config = dict(
    n_layer=8,
    n_head=2,
    init_std_o=0.0,
    init_std_up=0.0442,
    schedule='wsd',
    decay_fraction=0.888,
)
Each number is 200 + 40 x the weight over its row's rms, rounded and kept within 0 to 999. Layers, rows and columns count from 0. The size before them is the row's rms in percent of the matrix's.

# down: layer 5 MLP down (transposed), 512x128, rms 0.122, rows 68-120, columns 0-63
# up: layer 5 MLP up, 512x128, rms 0.129, rows 69-120, columns 0-63
down68,118,160,221,219,174,215,143,201,107,142,219,185,215,214,205,148,214,255,256,185,188,162,174,207,211,180,176,170,198,193,171,217,156,237,125,201,238,242,195,263,247,222,167,117,191,216,169,210,274,202,251,227,179,149,243,131,206,182,223,232,243,169,144,208,163
up69,085,226,133,252,178,229,147,179,201,206,189,174,223,215,233,242,206,223,92,162,204,261,134,239,210,162,237,199,198,227,212,144,232,244,163,212,190,212,223,203,198,197,228,223,95,148,161,140,130,220,168,195,226,203,197,164,182,133,237,125,170,177,83,169,222
down69,081,202,193,88,153,192,197,203,201,209,151,261,161,183,263,183,161,247,173,203,241,220,302,196,145,174,212,180,209,152,115,241,144,165,204,224,194,189,266,178,221,228,209,142,218,213,204,222,224,133,261,173,241,200,216,150,172,196,165,148,185,149,239,146,222
up70,108,243,245,154,201,199,212,182,208,178,146,177,217,207,195,163,208,113,219,222,252,240,212,206,174,178,179,120,151,240,268,238,228,203,161,211,182,190,140,240,263,209,210,207,172,154,255,125,191,249,206,151,221,228,236,232,266,247,148,207,262,211,207,222,272
down70,103,198,244,228,205,232,245,185,211,214,228,212,124,236,161,222,182,252,146,115,196,231,198,187,157,279,201,206,179,198,181,159,160,224,199,231,200,200,170,185,167,211,160,193,193,150,137,195,121,155,274,214,246,235,169,190,157,285,201,207,227,158,176,134,183
up71,101,209,231,173,191,148,246,263,215,148,162,202,215,207,220,172,207,225,165,260,180,140,254,269,210,263,145,211,230,239,153,241,173,223,232,197,185,215,189,155,228,208,202,184,157,133,198,165,197,191,215,175,143,218,212,180,267,149,149,176,167,192,208,238,207
down71,094,176,143,187,196,218,140,217,149,250,193,166,196,141,137,191,240,172,185,215,172,222,152,243,164,165,231,171,228,278,213,95,230,174,181,242,264,216,219,242,192,127,235,256,222,228,201,182,218,195,190,187,199,186,149,172,285,248,172,232,238,221,206,193,224
up72,114,173,134,156,247,192,174,249,157,258,183,215,214,260,139,204,156,217,215,163,178,228,188,223,216,195,260,159,213,198,167,192,183,147,110,209,237,149,225,204,219,181,177,257,198,188,166,166,163,215,149,235,154,217,245,166,198,204,274,181,179,203,136,213,198
down72,107,274,154,192,189,207,173,226,210,231,183,210,157,212,260,219,150,183,210,177,275,240,200,201,213,220,223,175,190,194,153,147,287,254,250,240,203,201,160,195,208,293,229,186,218,190,275,169,216,186,259,234,241,199,154,172,225,152,150,152,242,191,185,296,259
up73,127,146,230,247,190,183,219,124,162,216,159,285,206,214,211,249,188,217,149,226,267,192,186,145,212,247,210,193,240,136,172,172,210,235,170,155,239,155,132,287,232,176,136,164,222,197,242,191,258,187,267,110,205,162,178,176,167,276,177,253,142,210,158,206,210
down73,116,216,159,142,167,209,235,212,240,181,176,216,220,246,236,246,226,223,203,244,139,221,135,186,153,197,243,138,163,245,264,180,150,140,230,201,184,133,168,207,145,204,201,192,207,189,195,174,247,236,190,148,171,252,183,174,154,202,178,331,221,212,143,194,199
up74,096,210,257,220,208,140,228,240,140,199,267,200,228,267,187,206,237,270,166,225,148,174,254,205,204,288,226,117,240,242,198,226,188,289,237,195,192,124,202,155,254,228,220,211,183,193,201,199,251,215,232,101,159,194,224,170,226,173,234,168,245,173,163,243,187
down74,099,279,250,184,219,143,172,204,192,211,157,189,203,188,220,216,217,189,241,205,187,208,234,177,169,189,216,219,170,151,225,160,250,291,202,217,241,180,256,215,219,223,216,224,166,209,245,164,260,182,241,238,194,202,236,204,187,138,147,116,231,184,230,245,250
up75,093,259,243,112,240,219,155,214,200,219,164,167,173,255,151,180,213,185,183,199,157,179,232,186,195,153,257,194,224,187,179,214,282,163,180,188,224,166,224,204,229,264,244,182,211,146,263,215,222,216,200,263,203,189,191,225,250,110,236,181,167,189,255,190,192
down75,093,153,224,231,210,161,253,218,209,195,152,235,216,220,273,202,219,249,188,214,248,244,161,221,158,127,199,237,212,222,187,236,168,223,176,211,185,166,273,231,174,125,188,172,265,216,262,186,213,168,159,168,254,142,252,250,209,144,197,180,229,249,190,255,233
up76,106,235,227,190,171,190,247,224,166,173,187,203,218,133,211,186,146,179,193,218,207,245,237,204,240,295,194,198,276,220,112,207,270,117,190,179,183,131,175,187,281,195,187,327,138,171,159,167,145,279,167,194,184,243,157,230,239,164,224,197,182,121,146,199,149
down76,102,210,182,211,219,256,248,183,191,208,218,159,228,209,143,147,192,159,227,213,241,164,190,214,218,145,243,276,293,201,250,192,250,215,223,196,153,209,213,158,238,119,243,203,147,187,166,224,215,193,161,232,231,255,168,195,184,185,236,202,223,208,201,175,215
up77,101,117,213,221,248,204,258,236,180,216,236,213,249,221,222,215,193,243,134,186,208,136,289,181,266,214,117,164,217,218,233,240,126,288,166,136,238,171,173,236,192,174,249,247,261,224,252,181,234,176,306,219,164,198,135,105,229,217,226,224,254,198,161,179,178
down77,093,280,224,137,188,221,235,226,254,231,204,203,212,192,116,256,201,177,241,177,159,248,135,194,224,220,213,208,200,226,226,281,241,142,195,151,140,236,230,225,233,187,142,172,163,207,195,193,112,159,177,233,290,221,236,187,166,250,231,146,193,194,194,166,183
up78,087,179,244,235,162,217,227,217,231,181,182,250,92,187,237,256,209,174,205,237,200,210,187,242,159,225,181,110,237,161,258,185,216,191,240,175,220,169,201,260,246,229,190,242,185,218,232,155,294,167,179,218,164,184,266,207,157,173,161,252,197,141,267,209,204
down78,086,286,205,181,266,174,230,206,187,180,187,184,200,190,121,281,185,210,182,207,257,191,224,141,208,123,165,202,261,235,209,176,153,258,257,180,201,194,259,263,125,167,184,224,105,225,193,135,200,209,184,229,242,167,169,202,227,259,270,113,154,201,231,172,206
up79,108,184,139,183,214,216,272,258,180,238,181,207,122,130,199,257,178,222,146,291,269,205,214,157,217,154,232,229,121,208,226,179,165,261,134,131,227,139,144,149,170,165,190,231,226,180,215,204,241,195,253,190,215,154,190,252,215,234,195,145,233,253,189,230,220
down79,122,228,208,200,213,303,203,204,168,217,249,144,235,191,214,224,247,169,200,184,278,177,255,219,214,161,273,217,244,116,177,148,286,173,261,175,206,200,236,176,212,192,240,225,236,130,213,218,179,196,149,235,189,171,199,178,172,183,204,146,251,224,143,182,206
up80,097,93,166,202,227,230,240,191,196,170,198,172,294,206,115,239,177,152,220,177,212,232,217,221,169,215,204,215,157,261,139,205,242,209,201,206,195,237,252,165,184,236,197,217,203,138,264,205,193,194,217,222,124,217,147,239,209,177,216,186,204,184,200,231,230
down80,105,239,201,174,250,205,183,164,187,249,230,172,193,361,85,144,175,169,228,247,270,195,219,186,208,166,233,210,243,217,270,156,174,225,278,227,230,199,196,208,163,191,161,215,185,190,194,170,212,199,147,200,221,189,155,231,208,205,245,178,260,202,230,191,154
up81,103,127,173,149,159,185,193,274,219,186,182,189,186,171,199,227,206,221,249,189,207,209,275,114,157,233,119,243,142,227,184,255,218,178,160,202,159,239,217,173,287,190,225,219,239,161,202,202,172,205,182,171,179,191,163,280,226,191,223,115,257,177,178,206,195
down81,112,180,288,257,162,246,191,133,178,253,219,208,284,224,158,256,227,223,181,225,207,182,163,178,166,182,154,149,232,155,207,147,250,226,203,213,147,254,165,219,143,250,199,153,186,320,209,145,187,273,245,250,270,174,222,127,189,216,188,135,207,209,207,168,193
up82,114,216,181,146,199,220,240,207,198,142,177,217,173,168,196,169,195,190,248,193,214,193,262,186,217,256,186,212,138,243,149,160,202,234,159,261,156,181,183,164,224,255,186,150,219,164,207,135,239,128,177,307,221,207,252,262,233,180,99,139,165,278,238,285,249
down82,112,248,238,147,183,192,213,196,257,234,186,246,141,168,219,191,219,165,220,222,200,118,178,241,205,182,229,92,181,198,212,192,233,139,192,192,182,206,239,231,186,183,224,225,247,252,151,166,194,174,229,236,177,242,185,233,185,262,289,162,125,161,203,238,239
up83,095,161,219,197,187,205,227,133,213,186,247,235,215,158,232,212,192,144,214,141,221,189,235,253,141,198,179,203,185,148,149,269,222,177,189,186,221,205,169,277,233,231,195,173,200,153,284,170,224,183,216,169,232,230,160,248,163,181,253,228,229,203,228,238,277
down83,079,212,205,154,271,192,118,252,222,231,177,219,238,174,163,190,205,157,211,205,182,197,214,136,191,227,254,244,153,278,193,226,221,192,180,230,176,224,186,191,206,225,210,257,199,297,220,194,200,226,166,193,162,202,212,227,216,165,153,204,171,293,162,166,210
up84,117,270,190,260,188,164,227,192,196,188,154,234,207,175,228,193,171,289,174,197,161,204,148,132,231,154,197,269,199,248,167,216,257,252,229,183,185,243,198,165,200,179,231,190,209,241,227,168,209,150,159,219,213,233,158,165,242,256,207,261,241,208,203,180,198
down84,120,240,246,244,198,151,212,196,204,241,231,202,179,139,107,157,203,233,235,133,257,211,132,135,171,151,243,135,250,242,146,273,174,172,232,178,154,210,252,160,220,229,172,142,199,242,178,207,108,104,171,217,269,167,175,148,209,231,242,207,240,152,256,168,198
up85,115,197,178,204,184,244,220,233,235,149,226,191,191,168,119,232,254,182,163,121,186,186,245,193,216,272,149,187,173,193,219,155,212,254,209,240,133,156,187,320,190,212,206,190,231,242,271,233,156,197,179,228,221,212,208,207,198,174,205,203,199,172,197,219,209
down85,112,227,190,238,175,173,201,142,194,258,224,236,194,190,227,258,148,172,213,233,197,203,208,198,172,193,131,217,208,221,160,261,231,248,201,262,281,212,221,125,200,190,175,172,156,142,167,130,245,229,173,172,224,141,171,197,228,183,246,170,192,193,222,186,249
up86,085,177,165,223,178,188,217,202,217,232,187,196,227,275,189,132,215,227,243,192,159,241,168,235,146,224,234,150,224,305,253,170,198,264,236,169,173,184,217,227,221,165,231,234,161,295,223,207,156,213,211,187,178,185,304,260,235,196,187,209,224,264,196,176,114
down86,079,205,228,194,160,131,118,145,243,195,189,141,175,204,152,264,190,229,219,213,165,185,220,160,186,206,183,147,259,182,188,188,163,186,169,207,185,212,175,221,181,149,256,196,204,91,134,139,213,287,206,204,249,173,200,148,218,166,214,143,184,199,250,176,244
up87,121,128,223,214,219,111,217,176,130,239,262,226,197,176,212,155,179,251,207,268,199,154,201,268,235,279,175,188,210,207,129,180,226,245,169,198,206,188,164,225,168,201,163,183,184,116,208,224,230,268,202,171,185,154,235,205,255,220,165,140,267,212,250,184,193
down87,119,218,221,213,126,168,116,237,225,168,198,180,158,207,234,213,222,220,235,200,187,133,200,216,155,203,245,134,168,171,208,112,208,165,210,228,214,144,173,216,193,207,276,219,216,166,285,226,232,182,188,232,162,184,186,233,212,192,204,224,180,224,136,163,177
up88,086,186,146,170,94,222,254,147,236,181,209,180,199,277,252,186,164,220,208,185,192,172,202,198,172,222,191,202,145,209,195,115,177,175,153,162,51,231,275,237,138,204,230,243,138,161,272,189,214,204,151,231,200,162,262,197,242,162,231,184,158,246,202,254,203
down88,080,279,254,163,267,167,131,237,203,204,205,279,226,184,164,227,262,146,182,185,161,211,210,227,194,232,134,275,217,207,175,220,222,174,126,150,245,240,221,163,193,170,169,182,211,126,205,243,299,196,205,163,183,122,113,155,216,169,127,172,217,194,206,188,213
up89,084,183,210,259,251,264,245,170,241,154,199,161,267,175,292,170,250,248,221,213,189,224,214,237,172,245,210,187,196,176,306,194,254,151,236,172,232,160,217,166,253,204,259,236,153,227,225,222,183,218,141,159,190,208,217,190,215,167,232,208,150,209,122,208,190
down89,094,110,167,175,146,107,152,217,164,191,175,262,178,218,105,267,149,136,136,219,143,226,208,211,162,176,181,230,191,213,144,243,165,238,120,203,192,235,156,181,167,230,198,215,278,222,191,212,184,201,253,240,165,222,171,245,231,178,173,227,222,204,224,219,187
up90,086,218,191,209,196,155,171,195,219,198,261,125,283,204,150,171,158,224,194,189,192,187,220,195,163,163,161,199,229,246,214,189,257,236,198,168,232,299,234,239,150,210,232,201,158,155,194,104,254,214,238,203,270,191,213,200,214,213,227,149,189,209,193,275,217
down90,095,171,218,232,213,240,221,183,219,214,237,165,220,251,159,201,248,162,251,235,238,217,231,233,268,196,165,163,198,158,190,156,258,152,210,211,225,172,265,164,209,182,155,219,193,166,201,269,193,228,245,258,197,189,213,238,205,177,232,183,215,214,188,143,186
up91,101,262,173,175,209,200,151,135,198,194,171,150,204,227,170,247,282,206,209,90,199,268,225,188,155,198,155,153,172,185,228,157,202,194,173,190,248,155,168,153,194,223,204,197,162,218,172,221,203,236,269,214,163,182,244,206,294,210,216,260,238,152,173,164,220
down91,101,243,256,150,207,256,215,158,137,256,208,112,199,217,208,173,258,168,238,139,145,148,248,198,158,229,238,182,205,210,236,197,200,135,181,227,211,167,200,124,139,229,223,157,180,192,179,199,187,219,188,136,189,223,211,193,134,202,222,207,204,189,275,185,236
up92,125,232,209,202,188,176,247,166,223,184,213,212,205,154,193,206,232,216,200,230,242,210,255,152,215,219,233,214,185,168,177,104,204,230,121,180,196,284,141,232,214,257,236,233,190,228,205,155,129,252,239,123,185,168,211,200,231,195,223,189,237,168,227,200,242
down92,118,243,161,156,176,222,238,128,149,173,227,219,194,106,242,211,286,244,213,145,226,205,219,186,210,195,179,189,222,143,174,187,213,214,209,211,185,205,174,208,243,239,196,202,245,225,226,166,220,203,156,209,209,234,210,189,150,234,175,216,235,223,235,256,207
up93,097,245,147,231,216,202,300,195,226,182,214,226,174,224,230,222,229,254,243,180,157,215,187,221,164,206,177,154,236,157,200,191,232,157,228,190,181,177,221,205,184,219,241,168,139,233,225,227,57,217,243,239,194,226,178,208,191,235,267,257,155,243,124,202,228
down93,102,282,247,206,208,204,200,159,172,201,237,183,240,167,161,191,153,229,170,217,269,187,189,175,210,215,239,186,202,147,269,186,229,193,238,174,154,213,228,207,207,205,163,177,219,164,201,235,262,191,149,207,248,200,168,148,197,240,263,174,202,175,216,201,160
up94,129,95,231,151,253,207,207,179,177,260,141,190,243,213,256,249,129,249,101,205,186,167,184,161,248,160,190,147,197,211,237,229,173,155,148,217,171,197,134,228,248,185,198,238,224,220,234,219,225,226,253,171,165,222,184,140,210,188,183,193,162,225,221,180,191
down94,123,184,136,130,271,219,267,169,207,200,173,143,204,238,107,249,115,229,203,159,180,221,162,188,212,158,242,187,198,197,203,242,187,235,238,218,218,148,206,155,180,183,208,250,176,232,217,182,193,159,171,182,165,171,218,227,130,197,208,229,209,239,159,203,199
up95,117,261,205,169,158,198,228,222,189,209,246,203,179,188,176,138,189,149,208,224,214,160,231,233,226,235,156,192,189,218,278,185,151,184,239,232,209,180,226,142,219,267,244,217,227,208,144,166,197,134,198,192,150,187,227,216,247,212,146,150,238,250,211,254,95
down95,108,225,148,217,234,200,120,159,173,224,240,171,181,132,225,173,231,214,159,213,230,117,211,207,143,219,205,240,117,211,147,121,259,239,183,158,207,178,212,185,167,199,224,173,103,252,206,183,189,245,192,211,189,200,253,309,232,245,128,284,208,221,234,178,181
up96,143,187,167,213,189,211,254,195,235,175,158,199,212,187,204,263,193,207,203,138,205,256,136,218,117,241,223,128,203,170,146,221,173,151,244,128,218,203,176,208,165,242,151,131,260,214,262,208,272,264,145,150,174,177,164,178,189,225,195,267,152,270,184,191,212
down96,149,178,180,210,220,244,171,255,278,231,176,161,296,187,194,224,232,189,209,116,241,248,218,183,168,161,222,177,198,138,157,172,218,198,153,149,124,149,194,145,138,211,169,122,186,192,199,192,199,214,232,197,211,158,143,172,146,280,235,269,160,209,179,190,203
up97,089,212,186,203,175,208,223,207,228,273,159,191,214,221,249,166,115,105,181,174,178,199,196,235,172,197,172,132,239,91,186,177,218,150,198,210,195,133,193,225,140,290,179,220,201,190,207,228,212,209,126,154,168,217,141,217,132,184,204,184,213,148,186,237,277
down97,077,200,158,171,187,152,147,223,226,157,246,159,243,168,186,264,221,292,127,175,181,176,210,218,180,186,190,238,200,228,201,196,173,183,209,183,191,159,254,215,161,151,181,161,173,231,199,254,244,186,301,264,257,149,237,225,243,211,147,202,163,247,158,183,229
up98,101,267,197,224,128,220,235,202,151,253,162,188,175,219,101,145,227,167,189,255,234,199,232,188,143,277,284,141,138,188,196,204,181,162,130,235,140,187,174,190,207,249,225,190,228,187,147,148,154,247,218,154,207,260,228,201,264,158,223,161,189,192,172,204,192
down98,121,225,189,158,207,263,149,176,227,176,222,191,245,196,220,227,215,172,204,180,213,179,188,234,191,220,236,201,205,185,155,152,169,234,186,157,180,208,158,194,246,210,179,143,218,192,223,248,268,223,266,182,179,269,271,131,218,175,119,286,132,158,203,199,288
up99,097,190,212,185,216,188,217,273,220,213,144,277,253,193,245,248,220,203,184,219,204,194,205,158,278,195,136,181,184,168,269,257,178,187,155,179,196,176,98,164,257,177,250,274,240,261,191,196,211,144,194,251,209,276,231,212,222,155,265,176,176,203,228,276,230
down99,098,218,230,206,196,174,216,299,253,236,221,171,281,192,186,172,186,206,250,175,163,250,230,97,173,196,201,253,238,191,197,170,205,214,202,172,227,197,230,168,175,220,187,220,223,204,168,243,238,213,209,190,141,192,193,217,214,205,271,280,196,257,194,136,162
up100,128,159,219,176,274,140,215,204,163,227,155,190,202,210,267,185,211,231,157,202,138,210,107,147,229,159,218,216,221,216,185,201,239,236,146,320,239,236,165,242,224,180,222,250,160,277,160,212,253,240,268,179,197,165,213,188,205,175,223,170,189,284,195,192,151
down100,119,212,180,242,162,176,138,172,185,173,208,237,220,164,261,149,178,224,190,188,143,161,190,150,197,173,216,178,220,249,222,180,144,188,181,201,209,191,64,194,172,204,241,135,206,180,192,214,263,275,152,177,227,216,170,236,232,166,239,254,228,306,227,243,240
up101,099,264,222,190,172,164,152,172,166,233,132,149,198,195,245,229,237,224,235,162,160,154,177,225,227,207,175,235,254,196,212,203,263,246,169,256,128,236,137,210,203,203,178,168,194,191,171,224,145,181,197,192,291,187,209,183,221,120,210,173,242,221,233,235,159
down101,095,222,193,161,162,220,159,171,200,250,192,194,196,129,192,165,184,166,216,218,260,207,185,277,225,169,173,196,193,221,157,210,197,158,244,180,200,282,235,229,169,165,166,223,178,203,185,157,228,159,177,167,223,292,194,130,184,189,176,155,188,158,241,194,182
up102,084,149,138,257,189,188,195,232,119,171,159,212,195,281,157,172,191,254,189,209,198,208,280,225,178,172,153,238,196,233,154,168,222,160,215,192,145,229,137,210,175,219,169,217,115,245,275,166,110,173,210,202,132,181,200,155,157,249,195,246,160,218,209,208,184
down102,076,145,189,141,195,225,157,169,267,254,220,205,251,139,226,172,213,237,155,149,202,136,176,113,246,201,163,219,192,196,164,264,209,229,154,125,277,139,133,195,223,242,242,206,229,134,160,214,209,172,235,209,223,186,200,255,191,203,206,103,226,212,196,193,205
up103,090,128,116,132,213,201,219,145,151,158,144,183,209,167,251,229,172,251,261,263,185,225,138,181,221,210,210,209,158,177,206,223,199,281,232,218,222,172,207,142,253,118,116,211,187,164,208,221,129,163,169,172,254,241,173,271,189,176,193,148,189,216,190,191,207
down103,093,252,244,261,193,253,145,147,207,183,168,137,229,147,227,220,232,255,236,196,172,100,179,146,208,164,180,216,243,230,250,177,148,195,229,200,172,213,178,262,147,269,213,200,218,209,173,149,202,277,205,199,226,201,167,225,198,148,246,127,208,135,241,112,235
up104,107,175,187,153,174,144,232,169,222,274,231,120,222,194,194,226,149,195,178,192,203,206,146,194,242,240,134,238,141,241,233,191,145,183,204,241,194,150,157,264,196,223,205,257,254,134,177,178,215,300,194,184,161,234,159,246,176,175,178,170,218,169,249,204,215
down104,113,238,256,226,225,190,162,216,120,266,189,170,212,173,147,173,226,143,202,256,184,154,190,205,159,256,199,200,186,209,172,201,279,224,216,161,161,228,262,249,181,254,205,284,194,193,123,213,221,226,165,202,172,190,217,198,252,221,207,97,170,184,198,235,219
up105,119,233,122,200,268,240,197,243,121,177,150,153,226,189,166,232,190,292,129,170,162,205,175,188,205,164,171,217,128,151,196,145,153,195,259,226,244,158,189,186,149,178,166,212,170,268,206,179,170,214,234,197,137,212,258,258,219,177,228,234,206,203,178,239,213
down105,123,154,197,229,205,228,165,208,221,177,262,163,220,224,272,270,330,173,182,203,208,204,241,222,211,187,220,219,244,190,185,221,251,161,273,175,196,202,260,219,181,189,193,194,149,209,195,246,88,167,170,149,270,153,238,182,186,190,222,191,239,98,195,194,154
up106,082,130,249,238,131,213,173,171,176,196,252,277,191,204,192,204,276,165,181,178,240,241,156,226,136,167,197,217,192,155,211,181,201,151,175,166,213,187,203,276,254,186,139,208,219,246,203,206,215,241,220,173,174,219,265,274,271,155,267,205,194,213,254,186,209
down106,071,190,270,126,190,138,214,240,203,226,199,204,293,138,167,192,189,232,128,167,233,171,222,168,222,182,221,214,249,176,167,144,160,206,144,220,202,234,220,199,177,221,173,153,154,192,148,236,197,183,259,204,215,181,185,233,255,172,196,210,169,192,188,178,183
up107,114,178,227,158,184,210,242,217,258,235,183,201,190,206,181,275,172,245,234,185,226,209,260,159,203,219,170,136,183,182,190,279,184,234,235,153,212,147,168,240,206,178,275,186,179,255,195,230,172,299,275,159,182,225,164,268,212,138,177,191,182,206,235,196,189
down107,113,148,217,185,159,190,173,173,197,279,182,263,217,122,173,171,197,230,223,179,200,216,217,204,208,221,223,178,262,173,108,226,220,164,275,185,178,190,233,160,159,162,210,220,203,210,247,147,206,215,238,254,163,216,262,251,123,277,176,208,211,156,244,248,221
up108,094,233,143,233,179,187,219,274,219,190,134,255,254,181,182,177,192,266,261,273,223,185,290,232,274,208,209,208,206,224,219,203,221,194,256,127,213,243,165,173,262,216,162,191,183,132,149,230,230,200,199,227,178,249,182,167,171,186,153,210,216,211,217,209,136
down108,082,175,214,164,169,135,199,200,183,240,285,208,171,217,183,220,221,166,174,171,179,203,223,210,162,219,167,181,197,266,173,202,206,231,148,261,209,174,154,208,169,181,240,211,172,236,210,220,246,224,277,235,141,202,261,247,245,170,171,211,238,185,155,189,257
up109,112,235,200,168,233,156,253,203,134,163,130,241,243,198,227,224,138,195,168,238,178,182,187,211,191,196,221,158,254,153,158,129,183,195,178,260,226,201,163,174,150,150,229,234,213,213,211,150,161,217,310,194,272,252,243,142,114,210,210,231,196,242,178,268,234
down109,108,243,183,236,229,158,181,155,188,198,217,156,183,188,215,180,227,256,145,193,208,220,207,208,209,211,198,217,202,238,179,205,193,291,259,158,219,265,162,251,178,207,167,164,205,268,229,171,209,290,186,194,221,147,295,214,203,219,76,194,161,203,189,163,152
up110,092,182,266,220,237,148,128,262,164,315,144,186,204,114,181,253,140,147,162,154,139,209,228,220,176,232,204,194,240,215,263,198,197,218,251,185,172,215,218,217,171,207,181,157,142,214,149,235,159,240,161,181,227,241,200,184,245,178,245,177,177,190,176,266,159
down110,093,272,226,243,178,274,189,179,164,208,205,225,141,187,243,196,253,178,222,207,194,189,147,159,202,162,237,239,147,201,128,204,232,205,272,198,252,184,145,175,94,283,253,280,219,134,200,226,190,209,216,216,213,245,223,216,209,194,186,121,202,226,212,229,189
up111,089,176,125,115,211,140,120,244,180,186,184,115,244,310,266,206,254,221,157,201,168,242,163,200,187,205,145,225,179,162,161,254,196,197,170,178,210,133,212,140,246,136,166,206,212,202,235,234,234,217,195,196,188,158,181,225,203,255,153,160,180,207,188,301,206
down111,090,243,250,238,216,252,195,265,215,162,203,142,155,96,205,196,289,182,144,217,186,244,193,200,162,272,228,170,218,171,223,194,259,251,248,198,193,182,229,192,175,166,144,216,242,235,169,168,202,240,109,188,194,204,199,219,194,218,230,115,257,175,204,273,158
up112,081,141,166,189,179,221,223,231,138,188,195,207,247,268,220,185,178,187,200,211,183,146,206,177,132,170,186,237,145,223,182,217,318,144,268,167,157,249,184,165,206,221,172,204,191,219,227,272,204,152,129,203,188,192,229,155,173,195,183,231,123,193,167,168,149
down112,080,146,276,165,192,92,198,282,190,211,206,221,145,187,163,212,195,218,108,201,160,159,203,164,195,218,180,143,207,142,179,142,145,208,174,191,209,218,208,233,277,223,123,197,164,193,226,218,216,238,235,171,181,102,176,190,245,249,183,142,185,255,253,264,229
up113,099,145,216,117,145,179,234,246,196,181,227,221,204,111,198,130,232,189,162,249,223,199,176,192,155,195,225,225,251,170,194,246,146,164,165,186,118,174,139,238,192,209,217,226,191,215,197,223,203,228,222,229,147,218,175,270,262,194,203,168,155,213,203,152,254
down113,098,213,179,164,193,188,189,219,183,258,177,193,245,206,141,187,209,223,213,209,221,98,179,204,191,222,183,162,225,206,256,166,121,154,165,234,202,163,208,143,256,189,172,248,248,218,185,182,280,173,207,257,113,186,282,194,203,160,181,144,133,269,198,177,178
up114,083,215,131,290,163,216,215,272,162,213,149,222,195,198,217,194,186,272,205,222,133,157,272,206,289,208,203,179,184,205,198,119,127,258,226,176,198,285,241,164,195,179,267,214,159,170,195,200,173,187,194,189,198,214,211,143,77,238,253,222,188,174,169,251,204
down114,077,175,209,160,240,167,106,183,226,243,232,221,222,153,160,194,233,161,174,151,147,208,174,164,141,185,176,251,185,174,151,219,209,255,177,215,231,194,222,246,213,117,210,212,219,196,279,224,228,210,222,252,225,105,226,230,258,221,170,185,167,222,219,134,254
up115,090,211,259,284,143,163,186,168,193,151,202,162,273,198,135,201,146,236,194,230,156,196,307,183,188,140,234,185,216,257,192,269,232,233,176,139,186,227,197,229,191,267,206,172,153,156,249,167,233,213,237,222,169,208,170,146,170,266,174,159,208,201,169,212,188
down115,085,207,217,247,213,232,148,213,242,198,241,250,167,215,230,174,260,218,210,145,208,173,212,150,292,96,211,234,179,182,181,185,208,184,151,168,239,159,169,193,152,227,184,95,195,285,260,243,222,172,211,239,208,156,229,180,230,174,259,208,143,194,206,168,243
up116,081,212,250,211,235,245,296,216,161,137,198,198,173,173,193,274,159,158,289,158,186,186,281,222,194,208,155,183,131,149,215,167,177,171,145,176,188,246,185,188,217,161,233,255,146,211,260,247,277,151,211,197,210,220,193,177,186,232,266,200,201,222,225,228,198
down116,075,216,201,198,154,166,125,182,238,216,234,172,172,259,148,166,208,211,154,225,153,130,206,173,190,237,190,191,192,189,189,134,240,191,163,196,154,180,196,198,228,246,208,115,142,211,204,259,172,168,253,285,164,188,190,145,229,184,191,212,201,215,218,87,249
up117,097,210,224,214,108,177,160,196,149,191,208,245,203,196,281,264,180,286,167,165,205,211,268,251,232,219,175,223,192,203,177,211,237,215,205,164,240,214,186,289,286,127,223,236,238,159,175,291,221,269,267,193,178,245,172,222,224,159,169,257,218,156,234,170,149
down117,099,192,165,214,259,213,201,176,299,260,230,204,159,199,161,161,235,182,221,147,158,172,174,218,205,142,196,168,207,233,134,204,226,206,229,223,217,202,224,140,229,145,202,214,195,215,182,181,158,153,157,265,236,162,178,145,141,195,131,190,216,192,201,144,176
up118,085,216,188,227,149,214,204,195,237,198,140,198,239,188,159,184,197,217,209,199,228,141,194,219,194,179,231,121,160,223,228,278,324,145,171,216,169,203,222,140,240,256,210,189,192,175,178,182,220,235,185,162,176,220,136,198,239,138,227,158,177,119,169,236,197
down118,080,194,164,172,191,209,222,291,226,192,285,258,233,237,228,181,176,153,147,208,152,168,230,264,269,181,260,227,261,195,130,193,191,235,207,209,267,219,228,127,201,157,171,181,232,204,242,196,207,184,225,175,179,195,263,191,250,237,255,200,243,203,197,154,211
up119,090,177,129,261,107,273,230,301,199,178,152,172,177,178,229,202,247,160,234,177,163,255,112,262,185,119,94,192,232,144,190,193,221,207,138,221,163,153,157,251,200,174,236,271,171,272,213,274,234,239,154,201,156,221,163,249,249,132,211,163,205,216,139,201,249
down119,085,188,195,168,207,184,187,138,195,219,271,249,231,178,282,189,179,209,211,235,203,148,221,174,219,201,241,239,235,248,198,198,219,165,174,148,250,194,147,200,212,196,192,133,156,206,213,197,218,219,192,230,255,206,164,217,162,178,294,182,188,217,297,208,277
up120,109,194,208,189,190,153,207,207,212,145,178,199,219,298,147,158,207,181,211,247,206,214,251,192,204,219,200,220,141,234,209,268,291,209,198,134,180,240,159,294,276,232,196,176,179,193,231,129,174,247,249,166,189,198,105,102,201,247,197,236,217,219,168,191,181
down120,110,221,283,213,231,151,225,232,210,230,194,172,184,197,237,259,126,282,184,189,216,173,95,243,149,171,205,181,226,205,231,263,192,139,234,197,202,209,219,212,212,183,171,185,182,249,223,160,188,218,229,175,195,228,178,220,116,218,146,216,216,255,162,174,252